Part of a small language model's weights: width 256, rotary positions.
Each number is 500 + 40 x the weight over the matrix's rms, rounded and kept within 0 to 999. Layers, rows and columns count from 0. Numbers have three digits each.

# up: layer 2 MLP up, 512x256, rms 0.0485, rows 210-226, columns 128-255
# down: layer 2 MLP down (transposed), 512x256, rms 0.0462, rows 210-225, columns 128-255
# gate: layer 2 MLP gate, 512x256, rms 0.0515, rows 211-226, columns 128-255
up210:463539490472486444483504522467396562475478553465519515451424453475493468563512426530511447518526543538454546552452533550488516517479556511514569518574506504493485476531527558460453407506454525506543499472515431476477504522488457545478552547471460491513495489508543487483529502497471480536491534526475493580438422408505532544608487505507528540560533545505471535609561462528518488486496
down210:461534484561499426455495381536455465507497550460551468525479518558493471522465483465409460515492523526452537550475486552582434463478554474477507514501543486472527444403454536488444568487515464487515575580563460458454497469457438504529514511545488488415487554469524517473444518532482480493560591477472518579459444498537481488518480490506422429557535576518533529515539447504490542462513
gate211:554587527447527463515477459538485485456546469507434492504548518512521485535561531547495505453488518493530540445502479527586492479403443479491588515466485531500459496493593452489407494473529506526551457557436475529526481509618438546500476553516530451479425534483522518490486536463533530439542443482597485461538506487497498512532511573607489526492529428518483512480456483546500510476536
up211:504455498481548493533502449540569496566426500461551507497479420464480538469541504451419473490455495495469550551487487526513525484477540492473527464473458489500466470441549479452503420491485461532474452500497552554486449509480496565479531536517495468396490523501468437465480427535507374580492528506503548537486485490473497520508500525476480532516552495470514520472460482515522564491504
down211:432455518490517569514538484534471511556517497503485464486501528537461443462482489489494479481474482503521461467566470500458535519444477478442631396547526521516477563529558528497582452461497476492557455471486535478538388522500488556466559534503526460547516488505508489546463551593480476496482495495484540497483481469484479487505470554571470517471534499525509518463499468469468510452517
gate212:463481548460564517539451450499531492497497506513468472476523508493530494566546502354434490489455479482573470489572446544426461454453486453447480487554535506462470526466502534508444480484570509488487471495538441454481503463540478463491454473506527476430520505454437516440469507575533448498477472456542498466512533471465466560451492524462504414502515435489522558529469511486438521540480
up212:483472553543561475498446545496481489473474524468520560481603525506492530599512482571459494434490538494465538452475512505504550538552569447547483513487550431535456524509465479528603500530550478513543487439465478440419522519463501512510462503487503504424513491516484516469535538522488530481580451508508518525499493506488545536505507386510540521480536530466570513602551548466583502484532
down212:444489513519475539486494429557493517535447489510529579477533509536485490498417514501544529458471452493472610492480514497604512479488499494498543562451528487543531550475476483474531527551465521461504475477515539530500625540468563494489532570535474522546580513522430552489506467486500479561512465513408472467441522487446531493462647552567542474490479533570547501519503452445553487540507
gate213:511534511492527510452529478536482515542579536521452475523545536518526563471480507474490462523518536434527508504448458482510484446506472464527553484534506487513467469523546502479472531527595522538506485511531493467519544508499491538498504630596594534522525455483551470469554585462505569485453518467493445497543502502522488403506525536475466521467514524473445517483549485573495507459593
up213:511528461514485499446587531483514459518540531522548558472570517469503516508533488476462486546518637475529442508495457441488526498445513469458537497538543483565430492458494521477494455534499519459501529489522481408488493481524552502463512547495512535554571442440494523487545541401450512576481434478488429482512457487448510456496502527520573443469565488515544524519528420466555552530578
down213:490559513524509441477512541532534480526534490510477516521478454487519504594503562537476541528502541558488495515457474532477447453519411475587518585535501451536527459527533510506482515450468462454557531490521496533538561499513447502502477522525503521484546454501509473513474521495452534522554482469509450502478520517492499490444446454476509492477570479499500538502437491491541503451455
gate214:468413501496527513560511375432559530529531573544423534503453427506490590559577512549456574392551533464459469488553559522437505404471500509405579537468515517547517460477427519431547494486516489547475471417549434583539478565540507464496470563467484462468458500474545505503505511500495591454530462546540444441578506503460587527569534492576521429393507485384492578526528464549512523493532
up214:528444561497538496464501510400518453601451552485571451511538514497481563536455566462440462481511497487466426496408566522528502442606520575499447439586531540483526474359539559508464549505449507448503570470530448607495437509514527505469557493470554541429497494428488501468422489498459482416552427547488503565414554515502508501397478471495526524497477496456547492460500583461565487479502
down214:558522512516467517463551461478541457423464474539486540452460465421455553545556516464466520576525410591470529497562453469482490459548499483484464454482506497542435525570535570546464577460513482499554542487464518502483504425490590550539584541565521529568537543532523497553542452505484541458511549485499463412542542446548483479463589454482527511494503488462425437475407493493461459536483
gate215:415452525532546555517452536520495512450457507526448462539499547481417584612484479531476426542451522471520450542463479469485517515529553470541543448493477455517551491496489557578495474474495472563545456441587467499528510524426427494489447465557493537488509541538413531528509510403504454414569498551484482476556483458428482461476502450533503455452454470526521498537504431525458463552454
up215:506519520440617558445473435416419539511521556468460498484542532532534449463497564474536448468539475530528492500520492519537489548496487529495477535505452570459497521490528472478541523576478460479466559496448417540480559488508536475569469497550551512455479509488474546478455475509501464401482507550546438445515511417554451460551520507490421546492479501540496406461511593482516478567433
down215:404456555466482456475502534482509457525449478495481524507509506448527478475591496483522493468482470428536499463438518572489513506446477524524463469478518549473398478464481525518428481449525476470509501492477477487536526545485559564514462563482434522574441552548426538551588469467461426482507523515546564598471490526502457560556515560642526490517517518503543502479467475472589512501520
gate216:513505543588460534578545414572495502519423401438450487557527481509494507530448542499489512435554521394460565578534537487526543477441381543511500450514516451541474528505479515504486444488513508485566522489495543542532543505564494482489524468474561561501524446497423465522475540555503425507492512468535536415488472462496520477466531453505510419476520459509527385508545496466536535505498
up216:483505588511484557486532470494549527485526486440381564501590502491449466476508514531524439528431456612489459499491464451467469525514584463539475507442505426521535533553533498519498512484475527504448498507484500454521550493452549497458454537504517516527440492502459511551443444483401548475459473576506566525564513506436541476450494490425424416497471538485478565479501450448500455452433
down216:461502457430539600554483541505477429456468515536503486583561488480485535552484502498499481557504537479546467487456451573507500501463506508564467461540490476477476500451525424484499574553569522500438542547471560471567445535481513473524536592584523524461493526525554562510563515507494559576536469421509482504464514438475539478471625556458482523489565516493521448497474559466508524492445
gate217:537402494483467461496492460505470509503491503558502497451453462425484539502594497481453528391409528519477456558443594474451457460467579529471505489465528459544494430437517540474448485525534454494506459512518456506492435541450511449474527441509528549506508473510500464495494455437525568481587454516524562484492540467507586506467535452515502362502497426517538543431514484540504547493461
up217:485450486484623558533517453418461502414462439437505495523498482564388432502537472521535558492471529519474499481470545487468535462430570537493434487486568523530544446426522563457485559581472429546550495502545516551489480450476378525417543463532404482569545527520563529513533513453542521541508499492474521547513439492466489492515526511506514505578435542557538513496487512600511430454475
down217:445486520484446500472474468516501538542461487476511453543477481448538548531429513569492471480496531457481512525539459420515521499557471500472521560521494558533469570495468426529486553406504441478484561498476533406550528516514554433560485540521525456490506548472484515435515496565475487448449471464489516519494549485524472499509340447473539535489557503525524533487444479490449518498527
gate218:524523495487490518563427509549508515550490548530472606517461514425478453543499491495492516469526480502472604455526507526490455541450588538531486552492452445584500527488549495606497531439558452502494473437456594553518498472509538502568477479510448512489568513457475475541458440450484534444526455444535485490459500521451518495471545489527514473526511530601521493473472456519532516547530
up218:481519481483542487483416471527477553404521463455508520503494547468512520515571525514513534465502447517550471515519515476534556489461520479515511518479522450505524542552532441456518515492549423556513460481429535443500489483476558503503526495503517443533576555456468480481482526454509466505413447530527454489462563476469521525516505438568432511460529495552463502465476517521531525476534
down218:474490529524487534546540465453492538521489452513502512457470480468484490508479392502460469477511508454526550483530505510471512486561536614563519415607487507539515531530423529574524559490511499410507417457559491461465496531439531505494437561495562464487552513521459479482488519528475528450474530501451531513594520511505443522493475525511558508498474505497606527481469504517558441540465
gate219:567465425503588469497477552450502534492474551618465516468532572481499501519468539450497520521448521505415540507501502516434499473543440530476496494487591517524539509511448488557473554511521470554506491473486438477512517502489509485396459521454465469510547461467489511504524482457417534466550487512514523459509525487528505454507544533451539502486502503524563509542484420503510532434551
up219:534436436495557504418459535500500524462505444513467415471508476487495524537517551512468528526560589548476436485508482540521421507495485563436513474545513496502486468521430492506503533492452531544461539440479529538548490429432524493544506454481418457522446556527490468535532450580478458423546576537518566514447420487513449497474532451465467560445489526569493480469514468513531541546496
down219:575472478412530556471505584528537521475527472513459552497519504487497475493478447457577476492456537459489566470516503473515472547430527419516527513472515487526523553505492510536486507554458528411494474582475546463466551521458481575464490570497429464549500462504509481586506443528599530472538537544518546486432444498446478438535519485505496536529567512553568482524541556459518575480539
gate220:447517549531567585541520492446448456542519553526514571489416480556460481497530527530490576495563547491494445460413525532566440460509547484458487461507545561466599453515546537566563492488519536548483552537539437570500478553520553499470482523450558544588496523486480504487564485454509583525527480548528494431489505419576541494516549523488488436399467473452477465496519560508480406520482
up220:541526606427585538447460505512451459533586497515492460530532479482416523491464534573496506478484536466430472430446537512590472499543444454422530529471520482532496504540506470508532498469482523574440504488481515524530507408489567506497483472542476511488533533538501549514585537534559470531577444458534481429538545496563450610506522415407513553480507540455495481496485502512446480492544
down220:450524516541484506449460579480534537552570501514495474475436574528517411562481571550478454490521556508453434472465473490492461475495455499536527545504556542462494524449458540539489472445477484431544469483510519468497448518534446441608517464516470508427474485468575490519492482467435496548506495517472485527449434477436550439487585515522502501545481437429533495535495559559544550599564
gate221:462524561546465599496540460483501477468553467551454492505521491447490500501524556523502584488517520517555559531515470474488443507485591503495468470507442490503416453456528499468536566459576434519502571540503524464524561475484474539583470527509489508570468468553502516539452535527522542523529452549521541491465508493557502531544540514513490441502548522449448522527557487572457476450544
up221:491489551452552449453503498492467546488457487482568414455483502480517509473504487562503470419491465554541572579402522486532506452446510471496478474564568519491591491527576510473465501507443554542504513501484528426518473502444512509501569462531458526568478468579508472494483497532544532498487485496480524506489486510534487523519529400417496512486544538532509461443480496470582511517494
down221:504532562496504552516524458465478477523464501501518442516471494472502497509515510478466564455470441475507477509537427530472479450486521543454508459524448503527424512435569470461466535543442506479441537505562586485442455471525486515404426455503490490477519476509485497584479513565514492508551506493491513511511499482584512545516560493466468413466582527540503581441386425452452490533520
gate222:489468458493416566551393418588469472523448570551453524531419437471507495555475526507510517436450499389542489526518530466480519397523551532512464471493457493480489437554579516492542501469601508482486519480514542564558453495515502496490541470491488516529523453511574440430550502509572526488560468519543463448482489479532523508451570493484532477439563527490435560471449461468512471534479
up222:536493422435462501497456502524396537539557588516519473521446514507557434512377427557484501509490494425513531533529549512462479458507513522506458460502437592530433397568464587562594559490547561460486462529557553499634493523517498477477507505403465487522523453541588474532480540530505493517499497476539431469485460542443457461492512512452544470521510528486430548493553524555410509512467
down222:498576487557487511447511543463517467591526521461489517512457528576491514505519471525479426495453541540547536567559550518447398482465481506525462455488528511511508507491476493488461452532421468528499511409504475465486471527513466555564470514448466481429498487482512488564501458545560547511550439547471480437423516404576504611534516490450513504458443511473495460598590535477462490489461
gate223:538508502459513524502479550485473567530487524559478564539494515508536494468487522482472564484502497454481462457464532525447489495492457577490560493522525533495410494528543431522502531570520483509517508444469517568509454479576503486498489524512546484511462514437479482466578535475508477485560471520474517513476516540408443462516519511598460510439485508549510506502482462608458552435560
up223:469362517483508583511436503510510478475444432570487508475456484517509566534492449471546530475503505518579512498487460481499427512512513486404467438449521478496568470497462511442516479534531538540585475474462467568418506500431450499466478456548525518504490528459484503496488458533548533462446503540419494476547489418552554527485525473510484537535469512417519548492506484491475441573452
down223:558495531534524508519538452514495471536541465481436518546491467536563495466540502501451525482563481486536458518510468571529481566485430624482539424481559506574505532439503487487502501546509434483468506497464507504516513529515474546510503539474501463511526497420478484575514535417460467467482551460493532587463511531518519486478491494532536463539548479476434506480500500563460478521566
gate224:507397547515483550557442483514469437440497606514451560493415457480514514628553500450467573435525487512480471543446561528471459506483517461541475529482541550571493451534487479528466461478508476470480422468540396545490599512533478420482598437488556653582460525545525482520520526463505546455587363500487548404487503484489509488469580494454486413456514511576535596474460417562531472515512
up224:505532491463451517390510497536516472495584468477490488580526524479493463434500456508528482506459530488423501462464418525494500521498537571428561450515519486494492515506457540519545559537490556515479525490439602476501522499449503477504489597504449404451528515404588563473468520554424508493437575528468491544575431517507494426525506532443495596502507489445484480531461517515461598518506
down224:526480540481533492552464450488472506482507484507436537522481473485524495484457489451474517505503527507527508516513437498488480572494487446509503523550509485551493489533535462500543420461519477482469518504576492545508499492471517470461507458494558561541498499535451519527497490544495497483583478543535502442496433493513512571447567465499465491506571519492467505617661470511552514471522
gate225:507399456502480531477475460460492490483472416524502504546511525474517535460503525526456524493487457538510552453533498490532498520515572516539534448529520523535483489447557508493430485526463371501568531441480484471509505470497506458519479510492490476514473524499522536538455467472486573552472432469501479461452472532534465471535489525507489428506577527488499470547565483567490462520521
up225:543468504584470502539526462461563571500534467495526510480501476502461500477544440389467484487453475522439487481501490501531480502533485542424497481518519437517520527515484536524463506527464561505569527516515480537424581545474452454477494534521424532482529475466479537419522514483484546468518547531525545483551442510543538477480478466420553427468461519488502483517495485453473526527402
down225:509498596433562472510523453479524550568552513494444513503541520472414401473500499563562470481491540520454500520546523503470490489487471514383463471499487491541516496535504512558455477504514518475613512478471496516440609546471533476532507447593434472563471485523412454438504426478565506560553449466573590491518507461543487512505488523438476424445445478446506491485425484514485540471449
gate226:475493535475521522499534549451452526517465445561520604478533475499482524524603431519452482503575446515480531543467492451544491488536466502494520506536580460520512584522524525494483466452531483454504466537563514541473507494497498493434497499511459472506512429531581544492510501444512587493550496563472562465468512489478488548516495431547496561496529513556518455470476579502476465539499
up226:444455584488519488513503492496498482508497513492472541515471505512464580467421472435562527484440481518471506498433587528566543501553492573589511472507509555526480526521423502480495471519456445505503534455502465497536388483484472506559462409516491526495466514558493518571501518497442567479474533483452586496525552487397519521562474526443477481518497474545457500451549539464416491530484